config.yaml
n_layer: 9
d_model: 512
n_head: 8
n_kv_head: 8
head_dim: 64
d_mlp: 2048
vocab_size: 32000
activation: "gelu"
norm: "layernorm"
norm_place: "pre"
norm_eps: 1e-06
positions: "learned"
qk_norm: false
attn_scale: 0.125
bias: "none"
tie_embeddings: true
parallel_block: false
init: "normal"
init_std_qkv: 0.0203
init_std_o: 0.0048
init_std_up: 0.0203
init_std_down: 0.0048
optimizer: "soap_variant"
lr: 0.00231
beta1: 0.95
beta2: 0.98
weight_decay: 0.1
lr_head: 0.00495
grad_clip: 2.0
warmup_steps: 200
schedule: "wsd"
decay_fraction: 0.814
decay_shape: "linear"
final_lr_fraction: 0.0
batch_tokens: 65536
seq_len: 1024
doc_mask: false
train_tokens: 517600000
steps: 7898
dataset: "wikipedia_en"
Each number is 500 + 25 x the weight over the matrix's rms, rounded and kept within 0 to 999. Layers, rows and columns count from 0. Numbers have three digits each.

# layer 5 MLP down (transposed), 2048x512, rms 0.0944, rows 1095-1149, columns 0-127
488482548473531524492555505512468530523504514471485493544505489499528493522503528512538543498522527499495486460485509493512491506534517500518466475479471518460538526493552490465495503482514512514519475468485511508485490472501509479482474511467490499492530498528513502467488501506496511474516490542504541473477461480525484498514543483536516455494480506501490493455495520482522476478510
552462478457477447530503468474492504503500477569525474502522521514493489520550500450506464477507473461444498473471502522470522486515505495526477504482493484490488499523515450501491532488499506524508482488488526489496453559497497424471509456476491490501510570540512487484499485487493451473527495480484533472461518533443515490541489527468485530483506505489511473480470473482518502531507
508499533488496519474540494521509490501481505527479466480532491508519554522548471493499500489512470487499492512493504486525498510510487482494485457497471446498520492461508500513465488491479542502468485529469508483462487526525531488494505471503482505486510499506494489509537452463515507474513477497507514527469509494467491525469494478491532497488480488502522499512496511481439486463495
460446533512505517508469473460480472492499472519460492513530474538531510519502525523491462508510546503522461527440551509504509456481506477498503476480529515500512506507527482509461516453481516500499521525535477512461499490457478472527468518534509518481523576461541467471489534497491565461523548529506513454443547495505482555555493496477505486528474465481497514439481484453474504528467
478479496516495486487532477519492489483493508499458487482483508523518510512487509508459491474525482503547541525487497503505529483526493501494480513470512475488518506520507499461456492497489482468485501499493502478499479507519498490514458508530469484502511499473507520483494465507487478494486496500458479458440524504461465511476497494509423515452509487509534465506508519492512490521484
524497515510500493494508497510495511517415509530535459494539536537454446540535521542538506468501476460499513426483498526484518504487518513487518460523525473547446543558535488458554518508456567466490504449520483474527508504505491449480465509500510472455454527453517519456514506459512504498531512484496488512510464502468420486494523529508457490500463549555584446481493464481477480523492
526448492484466495500537516459495464507496489487503538511508534482477479492537519545485519493479470467462514544447507507511531507516513512493484475513498511493552498492521503472482506503482471520509531525469513486489478493534567490479493503471442492495499466538457435496500487531490524513470487505477557497477484509491486487500539519506573498494456495478497507479477507522472525480471
511508491469525502492478473483476513488501451493483504491502508479529455516500487499506500485517548506488468493498508475536500506534546521501490477494506501502506465471486501485522497520459498460523463511499505516502536497477509464521442521449487510544518493487536505471471491468499465516477477502489521442511511445505533484527456520485496503508472452468467490543530543475493487479531
473499485480519507495533505516497498503482475447461503505496496480497485501500502543504481532527486443442501510488539460534473494470478476438504469493523496500478498524515494510533525517475523490500500521509509513513494493540492480531502497486519485489501492482463471496526474521503540509460454470516493478495531510479469504523481471476516526493489533471516474473529491489466496518467
467519498448482473484492513503477483483448549553540525483558512484548541473507526523482516483519521472510472505466474503454531491471452479554504521556482463539501504521497527489532501487502512489505476537493490525484489502504496495483530500510496480462482543506495487520485496486476447481491492508537491468493473552519492508519516503489448489497461507449538515476497484496536503493533
486487448480464524504467495502453492526486503476498521482485527484494472469517470461511535449542485498407501463472484512514499531439511456488530500453487540449501490499525465481494508528531526520493481513542514469507449490510489529506460515491450475444468485475503544464473510524476516494484547455470457523466506528504463518505485505497491481474501508497573485497508493491505444482451
471514499483495520499463474495490495536496509509512467474479514472478521493492519510493515507478520504496486552491501473509490515474501499487466496505450509492540504526466493525493471510473498500517519517532486466531500458515494504464491536554484530515485538516460489550520527533489479523482517523535510566490485514484534485493527476542426544508490509526456492457520498500481492526506
455509508573499492485534525519508456524488502491491480501520452469528508433457504506563520494557488475548488512499505472476506514512499478470495517480489476490458499481498479484485532496502494531522504530544491501440515508471479448487492541485485527517538498528508460535480491492448486506546500536493518462522548491499471515529501488527486529539500489506492516500485486520480464509500
486512507495514516497491505497502499463487475465540520500438466516502480495487504483494532507484507495479551543488533475470473498545514491526510538505513489510535509500483474473507478502482464470513499508492525524499510468476542496531482559520477460518523505469514495514509510482513516515502527533572488494534452476474486502521515523535567483520465532496479532491532510477484500511492
484510484491502481515462536524498483490504487491500462500475473492484462523497518516501492501502497515504456468502519520467523496507497494503459488535502479531508515493558508517526476503504532510517473538498485479476469544472447493480488482463512491493452467512518488521512478552471460534519492501469532539495495520543488495527470504522502507509474526512511497505490498509505498480474
534466486473511543517515523496513530508465470487511473516546496477512508491490487482505521473505502491528494516489513509485450450501482530484509471494521527543480534506509549533527458490531491481467440508506492477488450483530483487486464483459492508500495512524508535523535494471493491481455475515532505499492530487522460471524471503525523474459483530538465499511550523474505448472486
467530500536537518509520510486516522489478506456497498510517521477511514499493514510475469512482526515509542512518516481525472473510536508500454487465527451502462537519509526510525494493491539462497488501483531471508470434490498513493504501479503532504487526472498503497493491492511535515515530464473485538471484442501451481544499492513530456504500486531470484521460525497493488508501
519502494469481500522481495507493481501507552509513506515492520498535502482473495492508529494509471538532475468471495504530524492487497500482507481511504479494521507498501553460536456545526491521488491502480504503508531504485462508480476471491527523503479524504516485501518558497485462522500584489465525499486501543496528505537517517496468459475470547511499521511459552510487486513557
458519480482517490504496475507459507470497501514501464479516508506468458540480516495507477527505524490534492533501493524532493479511523525518536496502496526488517478493407506527500440475505493558481522461533522476481461493509531483530504487499466487522490530519497524530485484500502508456529533498506464512512510502474505515492480483512484526540497472494501521497497490499526475515509
497542508483512494487491500525493521513472498489463537497493482486527485482497498511505500512484502532490519524517473509460483527445501503547497495496504515495521487486503455513460492480484518452493561466497488469512528493516484534518463495487513479482494504523527493490546472473515481479514522485457533521488519508502515503493480534512477506477514541495504513497469478531501509515503
501505499488483502484525516494517496511511476518504511456510472516491457509541508508522494516509513468487510492482524501487542514536487533494487535489512487532478485518491491500497485517473485488538510522453499520527504509513553544499505542534529475487487518461495485469480526528505506555512469485503573509446470477532491509463530459529514499500487488498493517481468473536513505470487
490485532506507554512510498523516490505489501530518520483495500458509485462521525507521464489500487522475508505516469484551561512494505479545557462441529498502533500456507501495481483437537472526472461516494489491530495494505537522503514502536435522478506603505524492526473510437504495533510469520495512509474531498493455497451509521512514508471502514473468542524539475493514498521545
478538480554500505478496492485483498515500482481487478503486535533484488532480530513509505474500542526494530491507513484506441510515480473466501509514512486514467442515533554495537488505514510471486478509502491496509478469502478517530500514503476493472533500474523474500485482473504472519499478505458516532485522521469489534485475500480467447512465513503496536495481440476487522507518
492495507502476518522483477507495485508503500491469490483488471516508486517444536516509494510487520516503488492508506514506531515547507486527550488505505470491530469482481483523507500520508538531484489501486542519502480490478495489519491494537472497479521482495496474514469524497506498457454511511512505486521518514494488478503480545534526510469506477456514484512515441515500475486471
538541481497507529489503478467516462454497453482485489521569501533495517535536519493474462507491477554494470503464503521517500508521448534532494523535501479486513510453502501505493503520475516486487490475549514491498499514519489506476537507450514491484543525477540467522507491463457519504471497490513517499502523498488510498536519533474483516485498508547528503548476495476515502471527
519522483495499447499484548469505505507485473494510517484541502456473459494527493566473475524506484518514499505503504495435491466502512511481554468475468461503529513484480529491490476494500482497501486524473514499510473453520520562531502519525503518511502501515528477506489523464503466501479536532500467502492508497512510489480514532453526470494510467487474506478494485533513502524485
563522488528494442501489495477502492492552523502535489492488528526504514515512548485472532534468519498490497433499515518555499528469511462524482518497545509465475537525456535473534517488459488487485507447496521438523492486467483515505510557482505481535480524516514472486476513523474531514487514558471484516554523549531487487500472517491514486496475511552500501527519514498475504541493
493492452533497519520481497489517528491530472534483444480530503489537537500490573505475551531508518523479511507551517487499503495465462518471520506488519517495465495453452547437522510489508467508489496510535500499494507479480487541498468488512473547524460523498512494504483510506534480455487579524476538529501509504477496505510515511492482487493521482498506466524492470472541482470497
492495495526519501502489499510496484503493514525491543467510478485549494511512494502483488517461493534506509478508499482475504497429494489514529501523540461472496509503467519489503522468511494446487508460484532482486472531463495528497486478477487474475510533528489467494541445521519496542493519509468497486516494525486486492522496523443468510500457485479464527522524478476510493489500
513530458557491467532515499491477495507526518526497523486502469505501491503502471487519547467523482452432499491524466521473490510522501505492505508507559517476492512473464520493488527482471553575454511513474506530515496474462480429472469504523503497481464457528495482518490503506483524510539491483497505492452496483470523543501498492531489476485484477480529508513534507484475513464503
493542481479523486474496526478470519473509511479501463529478529493485453500469547468486512472482501454477533482528518526465488518419522512442453466496482494481455447484479500498481478491473572543505479487484487455511522454446476495472513503504492499482473488530476490500472519519499520489497525474463506502492488471497520550484491483505537459453455497522452487480522459520568461464512
483492496531535533449465508527501529482507514527506499488475485486482487439463450502423536496467499482483505453470488512506540548504502514490489517517506441506517518493477540448480477459514522495474496465510512508539528509545505462498499508516550492473497534515532501488515547517539520443530511513491494541502479475523482524502485482525505491492516493492509509513533542477475529498493
495483492517537483513509506549479491500485498516544513469524477534501528505482489467527493538550455470519507550502530519507459506492459509522513530520452471529505505491510437465515482465544530513506494543484520541535507506508439528508473524503525475529545511515500473443537522478514532526526478487493503492464533528499494475504491507503468526450501491509467530474486504557524521464533
513502531489524496470532440477488539498492493491458487499494519491493483505486516486500495510522524516491482487489495487516508497508518481486545521516512464524552502503466497489521509490507494509510446517534505539480500476511517511474506470456484523498473478491487497492492501505495519488471510481516499525496506467502486465508445513541492527464532510472524448540487490482505510494510
498536542512502500449488516510457538531484473515546549447514493500523526527524519447508488538498492473527480501492521511474523453448466486509472485577506539522485500522468489513512467495480494477504541485511516517497484504547490492509514532510494497509500480499456504521528496517479506517500520491523476504497537559484512477534528490520504509492480508493486470479509537483472497488488
501512497484487475498491521493483542481481478533505439506497513545478509504506508496519465485504514489526495534469478492517520477505479486436470471510520514495507505459535478505537487498496483523476511456526488524501491525505520480457505483470508486496519562531469510503517461460485501478485470486503485495478497549487487506460476517512474530518517474525544488478478499499464535499507
532510526506505469504483547481471452487506528522493529447519461506520511501508527541527517517512528493492553505482484480468550458495469486465455519532507471490514500518511549516541538531525511486477500463506492518514510474506492471516541449485467551491479549505478503502512523474540496503487510465499487526493509480530484527485497490459538476448485471513512498451417534525466454498402
505497483532474477506494505475486509507499506487516475512466458527469499492482487520508522463454516514491513487514486514510505502527522503534512533488500479510522512525524519497504484449504483484504494492488545524505474516479539471493505494529475511547499487490518481521516443498513468487489504495514497525496499527473478495485481515491506540495501533563525518519473488522524535487471
511487488456465509474461516502492527512489480504494467514497470503506528504525534513504480449478512518510511503492514499531477502507481514489503461505483491508484518501495463498510475513483475484495529507467486489522496477474511501508585523516482537546515513475550509519504512504486494501499491505492487497559531506513478445521511500544483543507483495476477494519521496525527469459476
532452484472533474522513482523494479476476503446477462550485555501469550471508518516495487495515493501498479532535488529516504499450509522473534529499503480504470511488517512502487495489500513505510492517579456513532477524463553528487484505499536496517506484517501501509524526509437484510473469459490460490488533478487479539467501561466519495518471498554486483493504501481519535521506
489480482493472513523455476516489441459498499513481506428480446528501506483516481498521520482523474471483508492457473468484473447497538476457492502494501498508477475523484527512465491518540479507500519570465550468465458474514496508474492495468512547524532464482466488486453485505536457505466478537563521506507496498455516540503504479531526481549499530476508532518490507445476450474487
485487492474504506524527491483493488519484472474488530492476497507501476508452494491514502482482471466536485476468503526484483485492472479476512526489534485544475548455546484495491499472536419486535495503510499477525472536528508485502492503480480489482503513489476516506494504496501541506489525538478490518494472494506441503500508481527530517500517514498501509495462446484471532438487
526496483470462545486477482493514457505470499458471479485544497493492511538500495460533513440503479519509533539495477471539538503490477519511462497500525533465519488503492553447530505525489520522476497513514493487470479549511503485492541487459515481506449543519502484464500450535462525539527466449530467514485488503517474535532447476480532487514467446449517500497438519489456446500495
565500538482488513502512475516533503535486515538502509516480495485445510457485502475526527502506493506509483505491491493507467501486478454476470480497508479495527517493444479516525492489492512471486487472510531516537508544505510470473483497535505521496510495528503501532495500520505484491478489508505524537501468500501506497551485514522499508521536502528438513502547501489535507488442
479496474489519508541480498457511466481472523508547494440474461481515505498499501564481480476490493485481499478492504491521531476495448497516488496545520475504507522480507504496479510463483470505506503530511520497555482474452464491517472489520488497470531472517501487517525528475525521526442487486514506456500469469470515465498499554489404489517527523489579523526459512489495525478453
548469504493503493503506501484512477512486475499498515433478511492499447487512485471537481449507532516487475504498491513503540473506467495533497508500524477497463487518478555504501512496503549551468491501526522494509507483494514498468455501467495480513483512501541529520528518489483499504514529506489541496500515441515514492527500482536484443517464500457497527448491485486543538502526
495512487512475511528481516490523525480449523543492496509484503503528522483460539494532502514498491553479512552496483517536511519487459515474517504497518487487551500495509509529500498472511516517499466513503503482510447513498504526482452526555515486511532519489474505497499510527506542496474484443469556440519476525511490495512544544503496512486470501480478498524536491493484524479504
542483463488477537501520516508508503441503513473548522503510490527540541517503523470462491487522517474473439517471468430512527447496486556549562527462495535545492501544468474501486482534547453491505535506536501488473499483483475517482446456488513534498533484487546472521546471491499527442496436481509523470461507509514516455561481488564528557534518537516514475503516458506454480515468
493508544501478472517465487478487527472504489489514523514484512513516527486443527482505521457510503542467493492499521496502470501482502484485470516537470498480502517468484503470521470521503528516494457505438552535527491508468491537511506524521490493472535540454495487523505518516504479491491486497460544459523508477519529460520556491477465506473506521472559456488490527522489467486527
555447476514526460474533482513478481507471502506498524480535507504485466495400497506535514538498490545498496478463508496465532548479478479499488511478492477489451521507459497492495506541542521489512541480532463448516474533537499539533516528533494476470463535555516541508458522491519474524497511511479459478458529486466469496535479493560489536511496525534555486502474503503466499530480
492481507505517529470493476506457517508473466503487495511537483519487455533511520412474500537479552476491483501519485506509529492482494506474531514485515521481482534500507480504513496505526493497537525513486544493485543475480494493515485458506565452496517500543492498467513532482524482492482501529487516440526456459537498456484488496474498478458395470506500507482526475494511483509491
511492549523452517483478510449468478500555513523502481470498461464516535551555488475497445451518504505529504519534506523497498471505542487557506510503476492494438483473525489463523471522501506491498507565501493562497534499517526560501489475505499509533474508509483479491487520505497469477466489515523466509447497504520536483450470526521461547450491523557490527504533486435500491459477
484505491507518488498491483504515535504516511472457524495488528503522465545515515508513493497466489533461516513507540511537527508493510486517480506517433490466475476469482448493469484530498518481470516459468505506506475460493495464461503489464521474518490555500502526534506463497485501511520519471489478515505478535508481499512516506514482488520488490538483504538515519501512526499492
465523512503487549449517544469509501504514470493535519490505486459520469493479532541498529548523538495490473494539491498497521494537535477491467488510505492489501481496495536489476516501443529505483535511465523462493507469488484489501502514494451505523494496467462494543534480479500505493508523570478544519455500472488513505477499539506521480479480535494487486511486507522471493479478
504488539522474475526490498469489539523513499469473521507487548469461502530503517503526470498500481495512509534468472525468466534475509491480526490478505488518498496501516529525471493563481509528491531497500493509519481521481515454510500494488471505508539530487488524478506535451497489481496490503489480467454519529453519525552514527528512524502561494486487470504505504493484496493485
# layer 5 MLP up, 2048x512, rms 0.0885, rows 1096-1149, columns 0-127
518484491427483512492445529546506476519494493515513508526491520460531508504569463511505543512512484488469535548546486525429490555521551494477504511492478488503513464519501509494450479511537485444485545535493518504526517494488485485476537488498536521499475450510424467504471511487472512531537517448528493502487480464518531487548525453464553437498506553477506511568509500526496477455480
468491510495495457490517529469521517490484471495548505478469512506533472483517486506482489493487482445495490511489478497489509513537479511473486494519480506520528480498528494506498485507516466463529505514527470510522517461461503488519523494501504513487529545514506479498474490504476506518527493529482506483498477503508537496508491483497507520495491515511500546490505481488486511548476
497506498528512468511493505529521482492515400481527466531429500462512546513468485476489522509493514517510502498460488505508528522458521510473502497502492508495464529539502495514504497478458501512466481516513485536506511542506466535538493494546446490501484535511524466498480552510522511553492498546488505488498520557489489512494484496483450514528561513523504487536524500529554538508479
516541483494507498458509509511504501490549502524544489529497470497533485468535519490483509506537495488494477514536517451490504502490534517505489512448477489466493490533462500474480524503448476506485514549504518533525521519487505497532526466506492439483504465470480548480529457475512505524515482476496462520498474517527517475484498505519546471498482410482459519498492465489513483473501
515507489487559490511494473511503483534489481515533497498474452517515510506491567491541522506558512510476561506496490514498461539518506513503457511541491472510503476467508484506527523458519470472489523494537499501498476476490506541535493500520458546528497467534487485494506476495538546453499557471550484476505476467564512480508538495466509480467468513530504523509521496503503487565509
533531558515478457495510511481485518491481527492554488500460474480482506478484518515556524511505528528475497490485529514489523504513538516486496511487494506503479513474486502522495543531490500473495515511527517540508498476507504488488493514528521482473487519507539539491497481493489481488507505498510545521507477483473477490515466530552476498473505509499517545511489491480478452493506
496465509541491502509489487495499478545517530523513481497525467521496470500497545530531516516509500487487465501509484492530473519504493474481505485486495521518480501512473519494524516477535486472549509506514521522473463475481568492461508524454497495497500509492508538536479464495514468518479485526506494503493476518529473502512506523455495483474518502487489509478498490516536500463527
537539486478480513509496514498501510500498524513496510468489514497490519522491506480519513493504504477504530513479475483520483456507522498505496521478513532506550532480477502488474515483518517491485525487481475512517557472494490510463441509524470515472505522506515510509503506483513486473520511504493478488493494515541494484544532511480495457467524523533500470490458508502517495515486
533536475518490475501477493504480498470521493490537433500483506462495497508479488484509453507520457535539496495525537477489491519500497525529484501479533505528539499550534480506477489577492487485531461505532471489504486483508495487485518534492467500482522509468488494489482485517468482506490443529510512525503500528452506533544486482533493496480507512498514468490511476502532496497503
501509454510469530495492523528529530496487528536503503491475468466504496474486493510477519519501501481505519461511493502498491478481523519519533508486468496518526520500487514511523526472553459491499512450493499480454487507498509540494530472482467494532490465518512478490468479482508483509515447510501498458457508519505461531495507502530443515542436505503499450535451504483529489531501
517476491490474496540511499510473504450526510522531526516515499488494530526486512510486493502497523532529507494506516469486511501525495518479492485484527506509539505486469481462491439505502523502544494518539529528498516483476514496504540473474501499446458471482478504508478511519500516519478483521437472482452472490513538510522506497481499526493508455480513480435494517539504502530535
537508521515531523485498523454467473481460540517478488485535515463495499524507513502477529470504492476494537524499471458491533503533535490543486476522551500486509463434514511471514493520505482512517493526504512505433472504489539463509474507506519455492485512463536521494514521513452496528559481510458535490496527511517478496486488510496524526502504489517513502454504533462519530519457
495513505506510493510506482506518508501534520483489501545524487454508495484497451502461500508493524504500486503518467495492577479481520511532512468442490483503523475479524487488457509476531500528492526472479472514456540457550493488468472494512560520496495504489518481491495480488508499504464488515514506468504492497445514489535480506467478508534521519519509517460502495511485525510487
510509487501481480522461484500527536460467525506493501495510544486523482499497490485502533472486512532510502487501493512513505494504499522521468496506522482487519497492528503527528457456533496505528449512520510510534505466487545496540465517518498520516480480433503495500473541449499475559520512517514517514485534523437456477508522512501520523562466522507483494499536491474520521499497
540519462502492463524499536497465510539476471490499508457496494504461488500474495510506514529493513484520508470532481497431537502514474478489545506487485504461497526432502499513522496458534515492535531511489510488474503513527481522493480502535502465489543501475521520471481519483507541542525462498504488483480482502497541502494528519502511507497486484502539439495518496528506467455518
530500524469540490533489477501530503521491503517516478456510459554529476483459512468544470488481492522527482512530542528505484489477476503486483485528481552498539529519524516514460544521481515491507484486528502519510485515505495498469469495515505469489553531479503532464479509505505514529531505514482541472479558500506535462541473485467489477538511522506538501505522508460486489479471
479484510496516501465503512461502525482501549525489479490558494505489509505546506457543552501530478483509491501479601507521565509567453515468500505514473493512499457498530530497462521514483477483514525491524485509507494518506468458515561556478504504503504489475500457495510495470510491525498557510518469520546524506495496516485515489468502534546518506516484534489498462511506496478456
477467505470489486478499525464491487513490456516536486509482498512503510470518492492492491507515547475514495512512504525510468468534458454508461501497524472525506472516477505472495495515503518486472526490530496484490462485488491508497525488488508524505444451449508500501484506496475481513498474490479482459464440472497509470499508479475519449529457486473523497494514519462497498481526
522473480509499490515530470486514514506489485511530518497464485544501512552510495487501521551520530484516493489526485494497496497513551486538498506514498514519529501539473538493528504503485483532521493502474486486524517519516537547542488512474538494500513511513499507494520502534501513513544475510554438457518509487484486491476495466525531476499520499496472489507490482521480503537491
541428486514482499482521492503491514500493532459523491514501498506502498490470535494475476476501508514554508529524501482486527501537470508480539478463487482502477526457533472492478524493466494496520531490536517544488457513526466483490443532563506520499503493508493452521526553508549517454526474536522471503501522443507499485501511483502491464491499494473501510514521487487506495502509
539506471479499481501522480518515505479524492463541518516489491492479556522498475512509522530537464517517502480519524524486487491527480466482489515494502498496472515496511483527507489539532481510518528510524506484523475475489512481464484504452520510505479491514481515513533498513502521539498477522528541477522518495506512517517478503477531483558501477499490487494521519533489517508509
531525477488515508522479507492537507502507480502501532494514499505548484508528513510516480513482470483518520458509465466491526489476489496501499516511501528491493543473493514479474486537514499518549483504501487500511491465511516514531505507562510525531494475479533494504569525522483512525514484464521525504484520492503524538502535510502502491490522498501531525466515545513511499481492
532517463478515490553482534463512509462528477488490488481521504472499498500514519502532533521514507487525500491527490491484528449491507512472483484476466491566453538516482516486505542520535474520514532485530473520529498520493499516502514578491500495529470505503491527501486456538498531566483511468506519536497495509483515494504498498481504494503469490477526500500539502541517472491495
489511530520505481546485539481434498462476498521500519536501432455506490522509466488537480544474444490522538471514520501487537523505433494478493516502515527480453560542478486490495489516532540506519475491482475484518500505489521443519507542447497472488548510467463480513485531483531511455488485488525528537552504478483508505480494488503562513499492540487529508512475489491521539541456
467541494544501540511460544499473507514520449471498518485480500506511498518469509498544517492495506510493503527525461509518480492508494506503476482484506498478499548538511517483504482499493513488541494517518525480530510566498483515544523471478522476531538484517460512496499504502473499512479481521548491549470529497477504480514475542514493505531498472481529498483503496528520473522506
504505504543544479474523553484541470473480505477489516461536501520466486487510495519504486521524536469502500496488469465483516524533480502507478511490455470504532445494519570558520496510526504460492496523494491501470538494481489538459488480519499482477530523466459483461501492475511489505485491515525512504483500488475515526518513477495495504520480537516501531515461503551457524518484
510495491533517493455518474479505514508482501468529510549523538513450455498482488549512487521502475497551446471501500510538501520486504517503498518513517504515472528515537501512528502518489521472497474504484504485518497463524487507468517530475478474495503507488497494491517533494517475491434491497466469544503494493495481563504429515506509523487466490526487521537511495509486483511474
518526494518465476516521523489498470522518520529475483503470476466518463473533483492514525514532485498489509560493471514438532501463477519490469498482467466483517502515544489439505513516517501503455538464477514504468545519481522472523476502530450496550487468512543464509507477473496517494506515512513527502493455500554513507448474520516474523520490493499503491505522520503515481516513
510502538509499492518483550480511478489468550482502495529463476471517450494536489492489513524498507507498542450507498550468488516500504517445490472452479508475470504488482486501525467530493480510503529519574498506507502475470499526494509489496525520505539478463518501504488502520514501508464468546542506508480523526484495456500462553523497487527470498498474506493469542492485473525530
507518495487478510476504469537515474513449523444508495471487486518501491541491445524504485511474496494528483487490524514487473479488545525470498502462480483534496467521516523494478459495520461465491568493481498506458531522520482515500475504477533533483489465518488464499483507463471532550558484444512503428517518466493478466480514513480490493525456509542494463541485459529489464494487
532491525530498501456517459494508505471491538527484480490506485466506519469488540513508482476510517454512518480499511499485470498480491513487515503557503486520519471501514524502503514476485502504498551501520463460469497499497471495479513530496501512543477468525507522489519501468489498510533494504565513461515482546485517449524514439538504508523537476485462489496547502482491486492538
433517526496535510481497473462495496496555521506494526525521526460485532514473542513526516525467508501513486465515483512477524492534475494516500507536470457486516530457511476525501504482514484486493484522479494499513482503479476511468502478500508526516499533476491527528517520490522512528499484533543483484459511519519509491496481504492493517540484497489489513479520520552429521501521
477472524549511440532515496498517486492484523550526527499521531516458480482511516484538505517498460507534488514513540556459474499512457472492482498496539477487463522460513456502493524511502490511486465483503530498513522507503460498479486534537465484466517470532475535550489490478511483487552478499513525464489536480464558515473515515459476483517457517446493539530475515491489492505494
515504488498520473458442480481516463482507505506499504530474506464518442494495508470462456502505503482500501491496500544486461473516467536521507466521539488511480485478511489473542495524502497493494525509510487468531503530475475457518457490490511521485494513522515489467493530461480499496540478537469511501503569485528503512469472492517579524500512505442541503478496495536508528490493
509532557490516497477518533506498509548465509480454487504507497514513462530454549511481528503503539525510513500497501496549524502424497513481485537532528540520507483513463450522510523504500478509468448521479467480497508491480494489535510516512502491507502477478503479496496454533465522500475494497489505505525482481511490505523522503492456471496550472517508500475539517494473521498519
529517547467496540496508483493526521495512498508483465495543505464493483529498507492564525493470468495510498496459484493500523530504480521463497513519482502487525484523530498528473535537493478483534523472539494456487498492546489486536513473532523490500490477539510470518457453519482475515507490484523474481495504500492528493492483534501489519526527505463552543537515501501430478451506
532516503500495527522488461477526489487519471498534486503483490494495511520512492469461521500503491474463493479485532488519504518482486507500529500487527546488505499490497495518487497469546473495520460488519471521530535512487485501522485492517497509481483500497505471518489550498497494492511488509498496476501480471486506497471460526474528474479514480455505543497492519532468561503518
507557520503522525466449472462501513470490526496512502493512476491495503499489473497503461516540468461479523505511518534533515469526489504476530494471465518521493513458505512464458516493515492514507527505522515496483493462478530503497538537506523510523505488486516507501456486476504484460500446467477541523515490503507493513493472479502471487492497515504500538524457498515489518544473
481497529480491471506468529507455507464518489536503534517502475499501455522542456481477495528482501487507481504490527513487525515520513449476474476511516488513517490498512502509454520490489529529463506496471490517521476506494505527516492503499474491488497497494506455461472528519556533530477534516509538519480518516571498496526460525509469446504497504458521511491494522540498482486465
511498523465470529469521525481500514440460517473499415521543458468477468553515524562538519422490491491514488530493498511460405549509507534476519486517486536506538494535498520499519452465505509517534450550475477481482530485526464444495488427452537468531481470565525533503501508473528451496503462501534491539459554504502492518497542551537505534499501501513493493534514541487551511401518
516511527539518520513499513519509496479505495509505519502526462470438499522499457485521485505500524504535475496519500461464437493518504485474536479491521517462512494508468525491573518469526495497463499533480543509511491480475514487555502453515532486562516457524490496534520467503519440485490480497483510496526508489569554534498521532489509475503473522451486554462472524447495473468512
525447545529494505473557540489493474459459505531518485507516519495510523496491502504510502486518490478525463490550529526435547511485509487485524510493526468491554512505477468489500515498531508474549519481506509478514529494500485470503491534534488480452482498463491546467465498490507489496507530517539514522507557563531533494486486510502483492470498514484507489558480478473533498514491
527497488470569515508485524483501528553496472500508521507534467458472468552473493512510501553501496500484485449495497492493492516450512518478480481492480488492481512471540458480480488509493486495549491482538475545457476513507510499526562526500506465489528519476545481503513514509488473553489515517515510508468518520513527483494508481473539501501481480484471538500504520555542527442511
463499435479494479494450526471469520526504508522510488495481516459495476492500471508451510522489483495508501469515471510535513560537500525507533479514527493498500571460489543504491531523498508490446482524523482535455537463501502460504501517522526535499485489499516487502538501499556522499522463445510502528471460502485536477471531503540462494561445508516504491463524507482462489508502
503463443540514512480465501487507510503493480533504474480476468502547473516524507479522509468462455505523485489488517548502481536507482481503534502517495474486478506534496527515473552480517551479475488494532544501519512487491502471481533519465491447479483510488511476494543492532501500463501485448502532494514472468541485502462489486487515487519527523509442538481506526478529546478511
523494484497505462507524467475497502508528491501490523483484524538509543480510465474494475488530502518504512535505512466525466478537501523548505510453497446481486481519504471496446467483528459486525470505521459511519476502505501505509509496492486505500490482510507464534471514490484486501525504495530500515515520515529490484480529509502484522496532542490508524456479491488456512492500
543488480486503496517527491477537498526487529506490487513519506496533474463474509519499534526495491522522438495533439521495495506489498540469491509445494521456529511512513489468463532468563499520466553520502521498483500527467484464507513505523502484478486474522537453472540508514434514469498493531554528462491484498487534516489488464495483495509450549514492496503498474506493494521541
494508512502493477467508522493512528472510540489488463520466489485500503474553510489539497473506488494469539468466503503460497505452497532489514513511530548474470500491471513474521496464472510506498495531526514468460504524557498500547543408509495496483510470471502490491548492455498498491530466487512528483482505519521552508512526545519474537470518547514504556463490466468483474456494
478436458469522542517570488524509517445515502458517501517423498474544518442480490501499519560482534521480522470528449523507528524482519512455446495454501498493480495502484507521533521485483521496473478495526481475502515461450437465481493565514453462471501494517469508485493511499474496548478498471504529551525480482504457535491502437590527512470532497548490477481493500482545529514422
499505505486470514491500498520501571545501531482484497471531538478550509504484504532498512503450516489510525513518539505485479481515526473501524508502520481488499482497497498499556526520491511506502497563516495484465529507498515491487506519499485461472510506476473478489440521532522461512484510534534564481532512535525506429540478539509457502524483504544500537504542480505522548507506
514500533480508514498500526492464468460492516523441527480494480497499485497530505503474538502515474467519504470480455470491531536520450484538480484455502516505449502522448504507497512485529460470513469508506502513521503500492472516506487531504511508492476521483479528534455514487472495532474482479472518513514550511482535496506480461497508534455508482469466494481520500462548484507523
503494482508481511474521463519488529507453523472484497504512445470509494520478479475484473502494485468537492495495491463518459510476477494503491500510499509481542476508523525534452495479460507528491569525516500481505477468488527450497516495486500485481507498492551512533505484543484507489509499530547507544512478523490454507500477509524476484508526510481520481458530505529519507508503
539518526441499503487465475506545518533488511531488490518529484492492437487450539500510512519513472510488563496459514508499476540536521469492494508493492470496483482546504539506495567450512504524495493488520518507532504533507531532491524467462480497505495531507471553532514459520487490504504524517487506514505534489545542488443486484489494536516490510465457509514493512482486477518493
467519547515526506492492548533488516485485505492490513480477492531474507502477507471525489493515489507509494507487524521491510524487476494481481475492489488504504475487492475488502497487504534538534524505509505521514489531536497516503488511500489462493465459511488452515480542473467469480496514510530498494492452492525531531521516502493451478474503491497518510476478495516465493496498